Part of a small language model's weights.
Training: a variant of Adam for these matrices, 224M tokens, 3668 steps.
Each number is 500 + 50 x the weight over its row's rms, rounded and kept within 0 to 999. Layers, rows and columns count from 0. Numbers have three digits each. The size before them is the row's rms in percent of the matrix's.

# layer 5 attention query, 192x192, rms 0.106, rows 149-191, columns 0-63
130:483622525552475612468518389392473475503520522442504507423496544524486556502476467490487479508488480477501515482530468557440500530492491552543477448533566493532485497573535424518574560521497521
136:484559529491461470505512498593388466484498523565478586499488466546423495494522492526494499421476527503602553545519532420466495354567541491469501466340467516501536494599457529475481474433524535
108:509463450507569460570452586458456461532620518552482427522552446427502461480511512455491575493608515548385555515502468450499529502430510400412554508513524488501434464455579518552467463427465431
111:523448543471490435571546532577530542461500492545466500482496516491542404485517467428472450548531429459561421486472474493490479417379543576379484490505431419590509508478446530523460421512487449
120:452640461542508621471580514473502451530478514531548491499473554536569479485496448556577483519610481403598505516553553602397473575555471538561467440524524487495488520596462454473501494452499530
119:483483562609646464495612510511454453527644573526513512468461500551484527454490589500568456434528508518445595541568469399559471477510523473510464506414482506464504521522605441535540475424527570
111:574671376549399632405457554521533482477474601458563509512530485482549422409450573563509498492469476535509500541588515468629501529660478538479472511548544534453512481531406512532485550497487489
133:486484455529436519518464484435479479482466392546539511508531560478513503551409324533500372530506544489547471449543535597507513546420433486612448511456513489440519487467475498521456492517439515
118:417440566513565442453591452536452488510545555495377474462478504531536545529480437436565444525496439492487557487539529491500499520365552517497553484350407559604509534422552507488522426517539455
109:578456572521573494591518628542560533456481478490581448473456373451419458515615519492562458521470590482572488489508605470473473479544684524472487471474466468483498506460528440551495474513579527
113:457530417571478561500517545460459446471460486548511527488518514446471553495470497510488430492539538512624530504463506620474526553493463407614431494469563548492503488631472471470516476500455498
116:508512515546459530463488423578559566476496523439520454516511414417494515357553583484485610505502499530482465554476475531496494546573515559332477502527521495398501515448507545520525508550515458
109:505551427532587619520534642456519487451561555530572408399514530490433463428534511510561529504603458573518489466466499608480477516579566559474423515509516550455471512542478490533466557374548528
119:523417526511421522504588601507573489458556425460524466553542522516480565545524343494506491489500541495507438522496545506533518649468527476657547484433456560487515502490533561478482449459478503
122:587541436498405496484576492454505484572525413360570482517506474501461507503493424618519470580520459492576378536557536573526500623581508552541469490514523464529501504456434455479481539519485497
136:585507520594460498514475353516462470538450519454460533467515432488396452445492546543493428421449435521433528522529523514651533541592523561478471479430484487445520506541541483514483563558512488
114:412551447477498593474493584601525536483553533507508525494506408573494532465428610558566462453462464551408479515474561467538494555611450551483508451506570532494469565540490438518467551486556490
111:479558505500477565450574583444493573476487464464525446388424505443512503429459442435586500564481582538471418396484565620474441545488461528556470485569477469535507547523487532548497510506499467
136:418522536556525578532588504512501435537494532481495400452517535523494486519437416476435461654527466520538456429467548582461507507484485501544499469465456487537526486454533507474496568476529519
137:425531528490521559433467349461459457477460488548538563533498587460573532589372381536405466482454515470587565508475357591411507429439495437528478478527524454579522481478416471463548573478483470
125:506401553459540406480527482531475488475449513544528459503496554601490475513452510434500525462488441474478508531537479449501474463416498485516547517396459523600466510477551560459482450433437497
116:542505502387460390531389408538547530449507490499500523567505479487561522541523477518432562520489518492444500471461453373525497398470471467388583548488476514578520458380468480451482480555524484
116:463582456477567592445512452444484515467589550508501507572507530575525578522488380599418514482450493489602511541530460474465497490594473340629497491512551452482493499571433487478570522472385499
115:470500517406521524487553615547482525490551470499507457476517527487470472511532582409509543511627509596441502512421548446435518495484463530400517490517505436514532550466499514533436496465494456
124:496500549494500522503493476491424516415468478610540515530478541496481533551491461430460476498439589499594521461434476534527496465425504420615541537342386553567584491463504511411523434467443526
127:523613467463449471509442523547505497492580476457554552512504476451581533449445596551500503495482512527441533522507446454470500326582583389465483465639615472425484496490485484490479554516436537
113:483386570487477494439537448455430473542454513535428651502464532430448462492442521464494513481489492510503535511640447464510493459488576487445497421461617487484465526455560447519600418637441541
128:545467527508545485460533429449527501504471491453462537427510519481483432543433498513520481575582461539414491471545472562431513622444416550468463496542511494513478495507556512544541548538586495
104:506494357486442482436480498442475508516488527486461480507591507536386550537520501521473455489470491467492491606497440442453542504508535463580543482519566496503502435501581584496496540440551409
109:478532445451460350497642551546477505470496564525531515498480522516493448536510531413555482569468441547546426478511484463475469471483578499572550479457460506569467512534480480507453411569497444
125:482578474560548553484652460518426472577540548521477486466511502528450541387427507557530489459546499591445529505537564503459494625574483477491504503508479523502535499526489462497463550431408512
134:380461541497562473494541590492511474439576483580523441563520614624515500574481435487455505576460526505554423501429524486379536455460498393575543487478491539547493492489477504431478534477469486
123:451635525472492477479528601462512528512541531513595422535498545644514501495462425590469375528475511473536449505457556468485499546559477503580543487391461512526498502516429406512496616513563558
107:602380506526603487527426588439635452586490419543563416502492519517444487472568445476447439531483539487373539496491522515512492560527447520420520528494493566425517489492513464541424550449537583
112:436568528493527660448554446402467519478496486528512468494502586558526516553417471559437507501505513507566539491506444714455510537517518481635466429482494486520511513635506459469587556451470509
117:571487484572369575548552627515473424533552557462539458444538408488439445367501541514531456433496540518396559512559550466546507477518446495580520513476536505449527451475532561554485536427502582
125:505454534493489411498467369474433428631506530498435534501496477456467507441492561521477477503441464529408491479538582434580495502459591461488520530471433502487515486405610533497503440486511499
125:458569428477485419434513563506439468565528537551519381539485458614458531481495491558537448475472489450554484582503541434461479395531507470537573478444471593579469498525458464496496531491521512
116:509456597541568478495490356448541495501484466518465535473447491519465498558519527508516549474498449430493477488560435552480473485442608584410416483475435516514519523541559516526545519514530518
128:506484526488483412460575485535532473503508538362381489393498438529488402436511493431543446486448513488425520569473609448561507482439630534345480529513438453567556518441546551532490389534629519
113:393564503474452514558473521575473471491553415554518455513596496514429524542524500540516430443487518545566505593489506425443573472576512433550535464502450546448495454534589501477543457489460468
124:453462444498505604469434482498547518381425511481501543516491506432577525469425520480495589473438515546521572438418405634522482483549357475486423509626554485440497520531463575502516503575438480
124:441448501573635621500490518474505517420501486501425573437513529507555500506431558489503563531468560621523506502504380621503508572561518578478457422535564509442514537645497550496607482468566477